python train.py --activation="gelu" --positions="rope" --rope_base=10000.0 --init_std_up=0.0235 --lr=0.0108 --batch_tokens=32768 --train_tokens=109100000
Each number is 128 + 24 x the weight over its row's rms, rounded and kept within 0 to 255. Layers, rows and columns count from 0. The size above them is the row's rms in percent of the matrix's.

# layer 2 MLP up, 256x64, rms 0.162, rows 211-255, columns 0-63
size [ 92 114 118  33  99 105 118 101 118  34  96  30  99  98  96 112 103 109  90  88 102  97 115 102  99 120 110  85  86 101 111 110 107 113  86 101 106 104 103  99 110 109 106 115 104]
[[137 126 151 133 154 128  87 121 147 114 154 103 181 139 135 104  88 101 116 111 144 136 128 121 141 125 105 159 145  97 119 111  88 148 147 135 141 123  87 130 119 156 151  74 131 102 147  88 155  99 118 168 158 110 101 170 149 108 134 153 168 114 133 110]
 [146 120 125 138 120 166 160 120 101  91 162 106 118 107  93 136 154 158 131 132 140 166 102 100 105 176 123  97 149 122 130 128 108  93 145 169 129  76  84 118 148 148  97 114 150 104 108 144 138 111 119 173 142 156 119 115 144 135 134 138  87 148 101 147]
 [165 122 128 140 143 124 132 172 133 180 122  44 138 132  67 149 109 115 112  95 155 124  90 148 125 132 123 128 170 129 148 114  93 114 123 138 119 148 105 143 163 134 116 115 120 123  92 147 139 119 144 124 159 150 116 112 121 143 121 105 110 153 150 164]
 [150  99 120  90 137 122 113 108 100 110 121 112 139 154  89 123 140 151 153 123 183 162 172 133 116 135 107 137 135 148 114  92 108 101 148  94 134 100 107 136 173 140 167 133 128 150 112  95 128 105 116 125 163  93 134 148 158 110 156 168  94 159 104 118]
 [145 110 128 142 133 142 132 120 109 166 126 163 135 153 100 163 154 146  86 171 131 165 159 148 104 129 129 103 160 111  77 128 122 112 128 125 123 117 123 120 147 134  95 120  83 149 116 127 148 115 139 111 145 160  98 119 149 125  59 123  88 175 106 134]
 [122 121 141 129 141 140 108 164 133 146 141 143 119 140  91 182 125 149  82 136 139 179  92 144 113 144 148 126 108 139 119 109  92 129 137  91 123 124  80  91 119 125 129 156 100 130 154  87 125 177 115 149 149 109 107 127 129 152 116  98 124 125 180  89]
 [141 134 137 100 101 109 140  85 112  91 106 122 124 105 109 137 138 120 130  64 142 119 152 165 132 101 134 120 123 142 155 172 108 129 135 131 123 103 153 159 145 111 132  73 169  90 152 134 100 151 116 142  82 161 145 148 137 152 134 157 143 149  91 145]
 [107  90 133 127 130 153 135 128 104 118 137 142 118  72 128 135 114  68 115 108 100 132 130 154 137 149 181 131 108 108 171 118 106  80 126 134 124 121 160 161 144 148 126 141 102 146 128 146 108 143 153 160  78 129 132  89 139 166 115 117 162 137 107 161]
 [107 116 101 142 124  96 120 133 136 106 142  84 126 157  91  86 155 140 137 150 163  93 110 111 176 160 129 113 146 127 177 165 133 137 127  91 161 117 123 152 146 120 144  97 138  85 136  90 103 165 102 160 147 113 127 140 126 114 165 134 127 116 130  96]
 [158  86 111 101 102 130 106 114  96 110 128 127 153 130 101 123 125 140 152 128 175 133 178 117 109 158 117 153 122 175 122 107  88  93 138 108 140 100 114 110 151 141 174 154 123 143 107 126 162 107 113 121 160 103 142 144 155 113 167 141  82 147 110 148]
 [142 132 126  70 142 132  94 135 129 135  64 140 109 143  85 134 127 119 142 127  99 155 136 136  91 175 142 113 107 108 156 119 121 131 173 148 118 112 120 165 111 141  87 145  89 159 143 157 132 126 134 134 127 136 102  94 121 172 158 101 116 164 131 135]
 [156  94 128  97 122 132 108 122  90 129 127 105 136 145  91 141 141 146 147 132 175 154 158 130 109 144 122 158 139 149 106 107  98 107 154 108 137  85 124 126 165 138 197 133 143 153 116  98 143 115 127 123 157 104 131 136 161 115 161 157  83 152  87 134]
 [129 133 164 155 130 140 123 102  78 142 149 114 185  66 115 133 139 115 167 137 102 130  97  96 142 137 134 105 122 177 125 166  93 116 134 110 119 138 100 123 135 152 107 148 130 106 112 164 143 141 116 135 112  76 155  97 142 108 156 110 123 127 131 156]
 [183 125 105 155 134 110 118 106 141 143 105  96 128 101 114 153 108 138 132 127 135 125 131  76 124 129 146 178 167 183 119 152  86 122 126 136 131  96 153 157 107 108 143 119 101  83 154 104  97 136 100 160  98 159 160 107 112 134 112 136 146 146 128 134]
 [154 127 121 116 130 191 129 131 109 151 128 116 107  77  98 126 112 159 131 119 101 108 137  91  85 117 130 104 102 130 101 135 117 140 136 128 127  90 124 129 136 100 119 158 183 123 116 164 150 176 115 131 138 164 180 113 152 169 112 161 121 124 117 139]
 [120 132 150  92 118 143 152 133 107 102 117 128 105  97 114 156 158 138  97 153 110 129  88 125 116 167 147 115  83 109 136 160 100  90 153 124 150 101 162 133 157 149 107 112 164 146 167 149 109 192 113  99 133 128 148 111 152 108 146 106 102 154 140 131]
 [172 110 141 129 160 133 133 106 128 142 130 109 120  97 135 156  88  97 123  90 144 120 113 134 109 122 165 115 146 129 143 157 112  85 144 156 122 128  90 105  95 101 138  83 151 134 106 143 125 145 123 155 155 176 161 100 131  89 148 155 101 127 150 177]
 [169 153 135 116 134 110 123 151  94 149 110 150 131 145 114 137 154 168  85  74 115 124 127 120 153 144 128 113 154 117 133  90  91 150 147  92 150 163 100 162 160 119 125 130 142 131 141  95  78 102 120 153 121 113 141 121 158 113 120 149  89 163 100 149]
 [ 90 104 134  91  88 136 113 122 144 138 152 105 138 122 154 133 111 106 151 131 139 160 135 142 149 118 116 148 135 107 131 144 131 138 114 118 127 181 162  93 106 141 162 119 113 106  89 137 159 118 108 137 159 125  92 188 123  97  86 170 107 158  93 151]
 [122  88 115  81 124 113 141 146 127 113 120 139 123  99 135 122 106 137 161 130 178 130 193 150 159 118 154 157 151 136 157 125 115 101 107 128 154 107 137  97 131 130 138 161  55 112 114 118 154 105 135 153 153 154 100 130 105 102 121 140  93 141 135 109]
 [119 173 128 131 112 159  92 118 129 160 171 144 145  97 130 114 124 127 105  73 118 115 132 138  97 168 110 125 112 103 133 111  96 100 126  97 160  93 110 174 136 165 133 110 110 112 183 121 136 145 109 169 126 162 128 121 156 144 130 104 164 128 121 125]
 [145  96  91 123 117 148 117  62  96 144 157 113 145 169 116 154 133 167 135 118 121 133 132 162 135 146 101 128 107 137 141 108  97 128 148 129 153 136 103 133 136 166  95 130 161 109 135 117 121 112 135 127 128  99  82 138 152  77  86 163 154 111 159 152]
 [156 113 137 137 123 121 154 147 117 144 135 122 110 135  78 107 126 120 142 153  87 101 117 146 105 151 141 106 209 142 110 147 136  98 125 131 114 125 143  72 154 135 165 151 105 146  88 113 111 120 145 104 137 143 145  93 124 133 128 141 107 149  82 172]
 [109  88 139 159 130 109 180 110  97  99 152 124 136 162  98 117 135 114 138 146 117 106 127 110 122  94 140  84  87 128 125 112 148 145 136 155 159  83 130 143 169  96 167  85 147 147  97 134 130 122 127 172 151 132 155 144 171 137 133 117 116 129 115 153]
 [147 102 104 128 106 108 147 103 127 156 136 120 190 121 134 134 110 138 147 179 135 156 145 126 110 141 158 116 171 144 108 135 114  68 125 127 142 143 148 129 174 126 137  77 164 156 109 102  79  87 114 140 127 129 119  85 130 140 131 109 121 151 126 131]
 [153 152 118  98 135 104 148 136 106 122 121 126 161  82 134 116 111 128  99  99 139 129  52 138 151 141 104 162 143 118 117 145 156 146 179  96 127  81 150 160 117 119 147 121 147 106  99 158 122 114 134 113 112 149 167 144 136 118 143 146 122 137  78 151]
 [109 135 146 118 107 137 112 157 136 143 140 115 137 120 125 100 145 113 148 118 171 184  80 151 116 172 100 122 119  92 156 105  87  97 112 120 106 104 108 144 151 119 119 168 152 104  97 111  94 134 138 156  96 185 153 155 149 127 138 107 135 125 116 144]
 [113 125 110 133 137 150  99 113 103 171 101 130 135 138  79 148 110 103  97 139 144 153 136 120 122 146 152 139 163 157  85 143 156 165 116  84 102 140 127 108 128 117 138 139 146 189 124 135 140 105 100 128  84 165  85 134 114 152  87 139 106 138 148 116]
 [121 113  92 124 137 117 100 126 121 135 168 149  94 109 119 128 120 122 119 159 174 122 136 163 148 109 134 127 140 126 113 137 138 164 135  67 171  98 118 124  95 126 195 114 154 122 152 104 106 127 133  97 125 165  94 120 139 137 159  93 165 137 141  93]
 [105 106 167 133 130 136  83 148 103 132 130 159 133 143 121 111 148 138 148 162 157 151 100 133  96  77 140 105 117 120 134 133 118 136 123 124 135  66 132  84 101 169 129 129 132 177 160 141 133 129 102 126 112 150 112 159  82 157 112 158 157 132 128  95]
 [112 120 127 124 163 113 130 163 140 150 110 114 131 134 124 113 128 104 145 152 111 135 106 116  94 139 124 132 174 144 133  93 155 104 167 142 127 145 119 167 125 123 188 130 125 130 104 108  98 157 172 148  99  84  97  65 115 161 139 109 121 135  86 139]
 [119  93 124 119 122 169 134 144 160 102 120 132 136 164 142  91 119 144 140 165 139 120 161 102 120 121 148 133 136  99 119 146  90 147 150 175 185 129  87 163 131 105 129 130 160 122 144  82 125 154 117 148 159  83 104 107 103 124 117 119  84 123 112 115]
 [ 95 157 154 150 137 134 136 124 141 162 112 156 125 153 117  96 111 117 161  76 106  76 142 130  73 102 152 162  92 111 114 133 147 136 149  86 146 122 153 181 139 105 171 114  90 133 150 141 140 116 146 125 112 156 122 144 123 135 130 109 102 127 123 111]
 [117  92 118 115 126 128 146 136 145  98 120 104 156 106 142 128 143 116 140 119 173 121 125 121 129 140  96 138 157 115 179 206  92 120 116 137 159 103 166 156 142 118  97 118 120  62 144 122 121 135 134 131 132 153 102 145 123  93 140 144 151  99  88 121]
 [155  97 150 122 159  99 136 126 131 124 113 131 127  99 143 169 118 124 153 152 119 144 100 111 142 144 103 107  97 116  93 108 131  86 132 162 132 123 132 143  99 105 116 195 117 142  85 156 118 142 113 178 128  89 129 134 135 167  80 151 141 127 106 161]
 [ 97 142 153 141  90 123 131 156 165  86 152 103 136 112 107  83 130 112 194 122 114 123 100 153  97 114  91 159 126 164 104 125 115 152 144 126 118 124 141 128  95 107 160 126 136 144 149 139 119 137 115  85 114 109 149 152 139 103 176 168 113 131 148 121]
 [123 115 177 104 135 131 158 106 147 155 122  86 140  96 112 127 119 132 162 123 135 113 109 126 101 118 107 113 141 133 132  71 123 132 124 173 131 124 155 132 164 129 151 111 105 125 139 159  99 175 138 113 128 113 152 151  81 130 164 128  93 104  95 185]
 [107 161 140 130 124 140  93  98 116 115 125 154 114 141 120 166  97 129 111  98 195 193 109 132 135 139  87 179 138 130 156  88 131 137 122  73 126 104 116 141 133 107 153 147 137  99 140 110 138 123 129 129 141 150 122 137 161 108 143 122 147 119  85 132]
 [118 130 129 110 102 114 127 143 167 174 131 116  93 156 130  90 142 151 148 123 135 129 103 113 119 167 141 111 116 141 100 145 121 131 204 151 141 119 166 135 155 128  96 132 142  87 125  84  96 122 116 131 123  93 135  88  87 164 114 119 123 157 119 150]
 [165 122 150 127 158 156 122  73 122 122 149 147 133  98 127 151 151 143 114  95  97 132 168 128 137 108 161  95 126 131 120 126 131 118 152  82  98 117 116 127 123 104 126 135 139  90 125 132 112 109 147 141 144  92 155 162  87 148 127 192  82 134 140 164]
 [138  89 167 175 173 125  86 139 130 176 133 124 104 107 154 152 131 149 142 145 144 145 133 127 114 144 158 116 129 139  81  85 134 125 116  99 118  67  89 145 132  79 138  90 155 113 122 142 122 124 146 139 103 136 157 107 151 135 114 105 123 117 122 139]
 [100 181 135  90 130 153 135 125 151 164 126 133 140 134  75 116 145 146 102  93 134 152 100 141  82 122 110 127 141  62 141 111  94 110  92  92 130 122 115 153 121 134 142 126 153 132 153 120 130 166 143 157 173 122 138 125 159 131 172 113 124 122 123 128]
 [ 97  71 154 138 130 100 141 136 175 134 138 136 126 124 134  98 185 144 124  96 154  84 159 173 122 146 124 149  93  93 148 140 120 121 159 127 126  98 161 119 103 118 137 157 113 133 131 163 129 129 162 144 127 108 133  78 105 106 133 110 122 161 115 115]
 [139 125 145 150  98 136 136 122 105 148  88 135 137  80 113 115 167 113 163 106 122 130 133 118 126  74 146 166  97 153 133  98 162 152 141 140 152 148 164 143  95 141 139 174 114 109 128 122 122 114 157 116 122 163 104 121 123  70 149 126 100 108 103 164]
 [121  81 170 100 126 146 125  84  95 110 181 149 108 145 111 128 105 125 167 172  98 123 145 111 137 134 146 124 129 151 141 186 127 107 101 110 110 121 133 107 115 118 103  97 165 145 130 119 141 140 136  98 124 156 102 142 131 132 138 190 114 131 139  99]]
# layer 2 MLP down (transposed), 256x64, rms 0.108, rows 211-255, columns 0-63
size [119 110 112  28  83  92  94 140  78  29 111  24  85 105  75 118 112  87 124 105  72 111 114 101  93 104 122  92  97  93 112  67 106  94 122  94  92 113 109  96 103  84 101  98  88]
[[121 103 126 149 112 117 161 120 100 122 109 151  92 124 137 135 161 124 164 158 121 147 126 148 127 139 119  82 130 144 129 118 169 148 110 129  93  95 156  97 140 125  92 191 147 141  95 153 115 139 105 132  86 158 147  91  91 142 123 124 101 174 138 108]
 [101 129 171 139 116 166  89 118  91 150  96  63 116 113 121 164 146 161 127 132 119 127  89  97 148 133 107 108  59 138 122 141  95 150 157 137 142 115 129 128 126 154 110 132  96  95 142 154 140 132 123 170 151 145 119 145 129 128 127 140 149 136 117 161]
 [ 96 109 109 132 121 169 118  78 128  88 164 143 126 103 110 143 121 151 142 170 126  97  74 118 138 109 134 161 152 137 140 127 131 117 106 118 167  74 128 142 150 170  85 129 111 127 167 145 124 146 149 129 110 136 158 132 132 112 170 106 133 106 106 143]
 [149  78 132 119 137 131 104 130 111 147  99 117 158 124  97 149 140 133 147 110 171 135 144 129 109 154 145 122 133 111 122 110  91  88 166  92 166 111 149 144 143 165 198 138 106 173 129 109 135 113 124 105 147 109 118 138 147 109 113 169  92 138 100 115]
 [122 121 158 187 142 118 107 118 152 149 104 173 134  85 142  98 124 107 154 128 118  67 131 103 136 169  84  98 116 116 165 103 136 105 131 121 157 108 132 105 159 109 164 122 148 125  99 145 114 100 153 117 135 138 120 112  76 124 154 138 139 129 120 126]
 [150 106 115 122 132  94 137  98 145 137 117  86 123 113 135  85 148 125 153 133 145  63 147 124 146 101 105 143 156 149 142 122 133 143 155 125 157 106 116 102 128 121 146 127 147 116 148 138 153  83 167 132  84 123 168 158 103 120 132 135 133 150  74 178]
 [138 152 123 156 142  85 129 108 159 135  89  98  66 125 166 120 123 147 141 110 131 134 115 168 106 126 139 112 158  91 163 124 156 127 167 122 114 153 117 185 109 116 128  85 102 135  98 130 135 166 109  97 162 117 133 121 124 142 161 147 142 139 111 123]
 [152 138 110 165 158 127  87 113  74 111  93 129  95 158 118 135 152 116 136 115 119 119 171 131 115  83  89 120 148 107  85 120 157 170 113 117 107 153 131 121  97 119 136 120 177 150 163 131 168 108 149 149 146 120 130 130 127 165 110 143 138 127 129  98]
 [166 100 139 130 130 126 114 166 134 152  91 102 161 111 141 129 126 149 153  91 131  98 106 128 111 101 126  70 117 150 123 108 123 144 190 115 159  87 137 120 138 112 147 158 124 102 165 122 116 104 116  82 135 136 129 147 142 137 129 191 104 147 124 127]
 [152  76 130 122 128 133 104 128 108 146 100 121 160 116  97 147 138 136 155 110 171 133 144 129 103 157 149 128 130 117 127 113  89  93 165  97 167 110 154 141 137 165 201 141 104 170 127 114 143 112 123 103 147 113 119 136 143 109 117 165  92 137 100 123]
 [116 134 119 170  88 125 116  92 179 106 110 103 160 146 140 108 104 170 114 154 142 147  97 120 169 108 139 149 151 133 121 157 158 129 122 113  94 166 116 135  75 121 128 144 104 161 142  67 148 127 149 143 117 113 123 148 109 127 161 120 109 104 133 123]
 [146  77 131 121 136 131 103 130 110 153  98 117 155 121  97 152 140 131 147 111 171 132 142 127 108 154 147 124 132 112 122 111  89  85 163  95 164 108 152 142 145 165 200 136 107 171 127 111 133 115 127 106 144 110 116 131 147 111 112 168  92 135  97 118]
 [124 184 123 111 137 105 141 107 126 114  94 176 108  89 149 120 157 117  73 149 156 132 129 162 137 147 130 124 119 135 121 109 109 139 143 108 122 112 171 134 151 104 178 151  85 137 154 116 118  81 157 123 115 146  81 137 121 151 138 124 142  88 123 120]
 [ 90 141  97 109 158 108 117 148 168  69 145 143 131 137 116 184 133  88 112 123 121 120 135 130 121 113 118 116 139  82 142 107 149 126 122 108 126 147 103 119 109 126 121 104 154 188 162 154 129 152 167 113 115 115 115 158 182  97 151 134 139 107 132 138]
 [114 156 171 145 157 110 133 128 116 125 109  83 145  88 112 121 127 192 153 104  93 146  92 135  98 109 111 108  96 120 119 157 117 153 151 123 167 126 132 117 119 156 128 111 157 102 146 175 103 159 120 137  92 129 168 150 149 124 107 105 115 134 156 119]
 [144 127 167 170 134 141 153 143 118 107 104 126  84 145 110  81 108 143  95 130 164 116 123 112 160 126 117 140 105 150 154 157 101 130 118 122 119 126 160 145 133 123 136 132 129 150 131 108 129 104 135 132  84 125 109 151 171 134 118 124 107 159  37 153]
 [ 86 194 138 111 127 138 150 115 150 166 122 105 170 128 145 107 139 150  80 136  80 126 123 102 144 114 135 125 136 117 119 115 123 153 129 109 136 115 123 101 159 151  75 116 134 142 124  84  93  82 137 125 134 118 182 125 150 133 163 141 144 125 132 112]
 [179 101 173  89 123 124 106 154 101 137 120  80 147 158 112 118 140 172 138 125 150 147  85 125 124 103 174 147 103  96  74 139 145 124 132 113 165  94 148 139 120 127 137  96 140 142 132 152 131  95 123 114 155 117 145 131 108 119 148 117 137 159 104 150]
 [112 145 110 186 160 120 122 157 124 138  88 149  91 101 134 118 143 121 121 151 147 110 114 130 129  80 129 105 132 153 101 134 110 162 119 129 101  79 115 114 149 107 147 130 174 105 165 164 155 106 138  98  96 131 132 162 147 160 165 135 136 132 120  91]
 [128 148 128 150 112 114 160 159 124 106 114 151 114 139 145 131 140 129  99 163  77 110  84 134 125  95 105 125 109 125  65 183 156 169 132 125 117 136 111 115 118 120 132 153 120 153 163 150  93 136 157 121  96 130 109 157  94 146 134 141 159 137 111  85]
 [124 134 161 106 146 105 174 146 114 145 132 136 103 120 136 140 160 152 120  74 154 121  95  73 104 173 130 126 104 106 132 156  98  85 113 139 150 127 139 126  98 132 130 115 140  96 114 148 124 117 153 141 169 153 152  93 169 125  98 127 127 163 101 108]
 [ 98 157 144 130  89 131 124  83 155 137 166 130  92  91 183 116 125 155 114 140 170 104 131 111 116 122 147 126 135 130 149 114  97 152  90 128 158  72 161 116 139 107 125 151  85 105 124 142 169 129 123 118 145 109 113 120 103 124 162 129 133 125 170 134]
 [122 153 132 128 133 152 113  66 140 116 133 134 159 146  94  91 116 158 150 126 200 121 132 143 129 131  90  71 120 137 111 109 111 109  82 131 145 131 113 138 144 142 117 124 168 152 129 104 107 142 150 134 139 129 110 113 137 149 145 131 139 190  95 113]
 [147 128 153 151 115  55 112 159  90 144 151 121 112 112 193 146 122  95 115 117  95 108 139 120 124 144 134 142 130 114 175 117 133 134 122  90 115  98 117 125  98 110 124 129 130 185 158 162 148 125 156 151 112 147 100 138 154  94 107 111 136 118 130 133]
 [164 134 143 133 121 152 117 106 129 132 109 129  98 173 109 117 152 115 119 132 155 134 118 152 165 143 121 128 130 118 133 146 138 122 146 136 105 112 148 134 178 133 188 105 123 168 121 131 104 135 179 133 122 118 115  98 115  64  96 110 131  56 145 111]
 [ 96 151 170 106 182 166 116 174 123 114 119 129 141  94 160 112 143 144 162  78 123 117 129  92 117  87 106 132 124  84 125 116 119  95 115 118 119 127 112 188 123 153 141 113 127 139 128 138 163 142 135 142 117 102 136  99 120 142 136 163 105 163 114 114]
 [160 137 125 115 100  96 120 118 114 144 155 102 142 146  93 117 107  92 168 104 115 123 143 104 116 152 141 144 115 169 120 144 133  98 137 174 153 109 145 159 141 173 102  82 126  76 122 121 170 117 145 136 128 125 175  97  98 119 162 140 120 112 144 141]
 [126 134 146 104 142 127 152 118 158  78 149 106 117 106 134  72 126 172 155  95 124 134  86 148 119 108 110 114 101 138 148 138  95 113 124 154 125 106 141 133 164 122 145  89 132 116 143 112 100 159 147 153 155  97 179 136 146 130 181 100 107 135 106 125]
 [ 87 119 165 175 120 106 115 123 166 138 170  76 118 133 108 134 113 162 117 111  77 156 118 118 129 137 145 141  72 115  91 132 124 127 140 122 139 125 114 130 125 138  86 142  91 127 140 145 140 107 150 163 124 119 179 137 123  91 134 169 125 156 127 150]
 [114 145  95 149 124 142 113  93 189 117 124 116 151 130 116 133 108 176 115 100 122 120 116 127 128 155 115 152 151 139 110 173 158 177 176 111 159 145 114 112 128 121 135  81  92 116 113  93 118 114 144 115 149 103 131 125 108 120 109 137  84 137 176 142]
 [140 143 121 128 130 126 129 103 135 106  80 165 118  90 139 127 132 117 144 145 127  81  94 143 106 114 121  81 126 102 113 131 139 150 143 126 105  99 144 129 135 131 127 140 133 110 144 105 189 125 151 125 180 133 170 132 156 133 138 143 145  70 162  70]
 [167  93 115 137 157 107 161 138 133 132 170 157 131 120 127  87 137 162 111 135 156 106 111 128 163 114  78 157 162  85 102 116 102  82 124 110 120 131 120  83 155 137 174 134 111 139 123 130 142  96 161 115 127 121 131 121  96 156 121 110 108 159 122 148]
 [122 123 103 158 116 146 122 155 127 122 123 158 158 103 133 164 127 175  95 101 118 125 158 155 144 114 104 100 110  88 143  73  92 149 139 121  92 141 134 132  92 132 121 128 123 161 122 120 117 160 162 130  95 114  89 111 138 104 133 157 117 192 140 142]
 [120 129 126 145 132 140 111 114 100  83 152 167 214 142  86 146 123 159 135  82 129 113 128 130 124 115 149 129 107 122 132 124 144 130 110 121 136 172 123  87 161 129 160 119 162 111 136 120 106 157 102 109  90 152 161 126  88 124 106 135 133 136 146 105]
 [135 144 121 125 142 115 108 134 143 149 122  93 112 138 155  94 143 114  91 132 112 101 135 127 122  92  94 161 149 113 150 186 103 173 126  97 133  95 132 137 148 124  92  91 143 116 148 104 142 128  92 143 123 184 110 125 175 110 149 174 144 119 147 111]
 [152 145 128 138 134 146 126 116 121 180 156 162 126 141 157 133 153 111  75 166 124  95 111  87 118 147 119 106 116  72 128 134 101 118 126 167 107 134 137 115 128 157 103 142 113  98 129 107  91 114 154 152 170 136 104 117 137 145  99  80 163 152 130 137]
 [166 101 136 107 108 146 169 115  99  92  74  92 157 119  91 101 130 136 155 117 124 177 115 105 144 122 135 142 139 153  87 137 107 109 130 149  99 141 166 137  91 126 123 147 147 157 145 143 104 139 110 137 139 110 170 118 100 156 131 172 129 129 103 147]
 [104 120 119 157 157  73 122 124 149 156 101 109 120 144 120 138 120 125  89 155 137 144 143 112 156  98 101 131  80 118 109 134 132 165 114 155  60 123 123 120 107 113 136 151  86 167 156  98 126 123 109 148 174 140 136 118 155 132 149 128 155 103 130 162]
 [105 110 150 157 167 168 125 175 183 160 129  98 147 156 159 126 130 152 111 113 134 122 109 118 134 115 137 106 129 110  86 149 124 114 134 125 123 114 107 130 148 115  81 168 131  78 141 115 149 134 135 154 127 137 157 140 123  85 136 127 136  82  90  91]
 [109 185 133 121 138 169 166 103 155 108 139 136 151 139 119  97 116 114 155 144 115 109 155 131 127  65 113 147 153  93 117 111 145  91 111 128 119 156 124 116 113 106 142 102 100 110 172 139 102 110 138 111 123 164 166 143 111 130 108 176  95 152 143 133]
 [130 120  90 125  78 134 124 133 122 128 148 144 129 125  83 120 129 131 116 137 105 120 130 139 174 108 143 122  86 113 132 133  99 119 144  96 175 139 177  76 104  98 121 127 119 124 148 120 148 171 128 121 107 117 130 131 134 183 151  96 183 120 117 171]
 [103 148 142 154 138 123 136 135 165 148 111 137  76 115 107 161 151 105 138 138 146 165 110 143 119 137 131  91 104 148 133 141 160  68 151 123 140 150 142 134  76 131 132 122 119  95 149 132 122 133 132 121 171 106  98 116 152  92  90  84 111  96 121 169]
 [129 159 136 115  95  81 122  84 110 147  89 124 151 120 120 158 131 157 111 128  98 162 112  83 164 126 122 156 160 137 160 120 147 109 151 131 182  97 143 104 120 125 164 130 105  90 102  89 120 165 109 100 124 143 151 135 154 116 117 138 126 153 142 135]
 [112 108 150 137 133 162 141  86 135 181 105 119 119 178  98 121 107 137 124 116 113 135 141 122 159 179 158 136 114 122 138 128  54 114  92 141  78 109 142 103  95  95 104 151 151 145 113 103 126 122 137 128 142 165 154 117 132 131 119 145 130 130 156 113]
 [116 161 145 166 137 111 170 147 132  90 124 122 110 127 142 118 141 120  99 102 134 121 115 124 159 103 173 134 142 155 109  97 105  94 143 122 138 175 149 149 116 112 119 120  72  97  97  91 133 135  62 137 138 112 134 141 162 125 146 133 134 143 139 176]]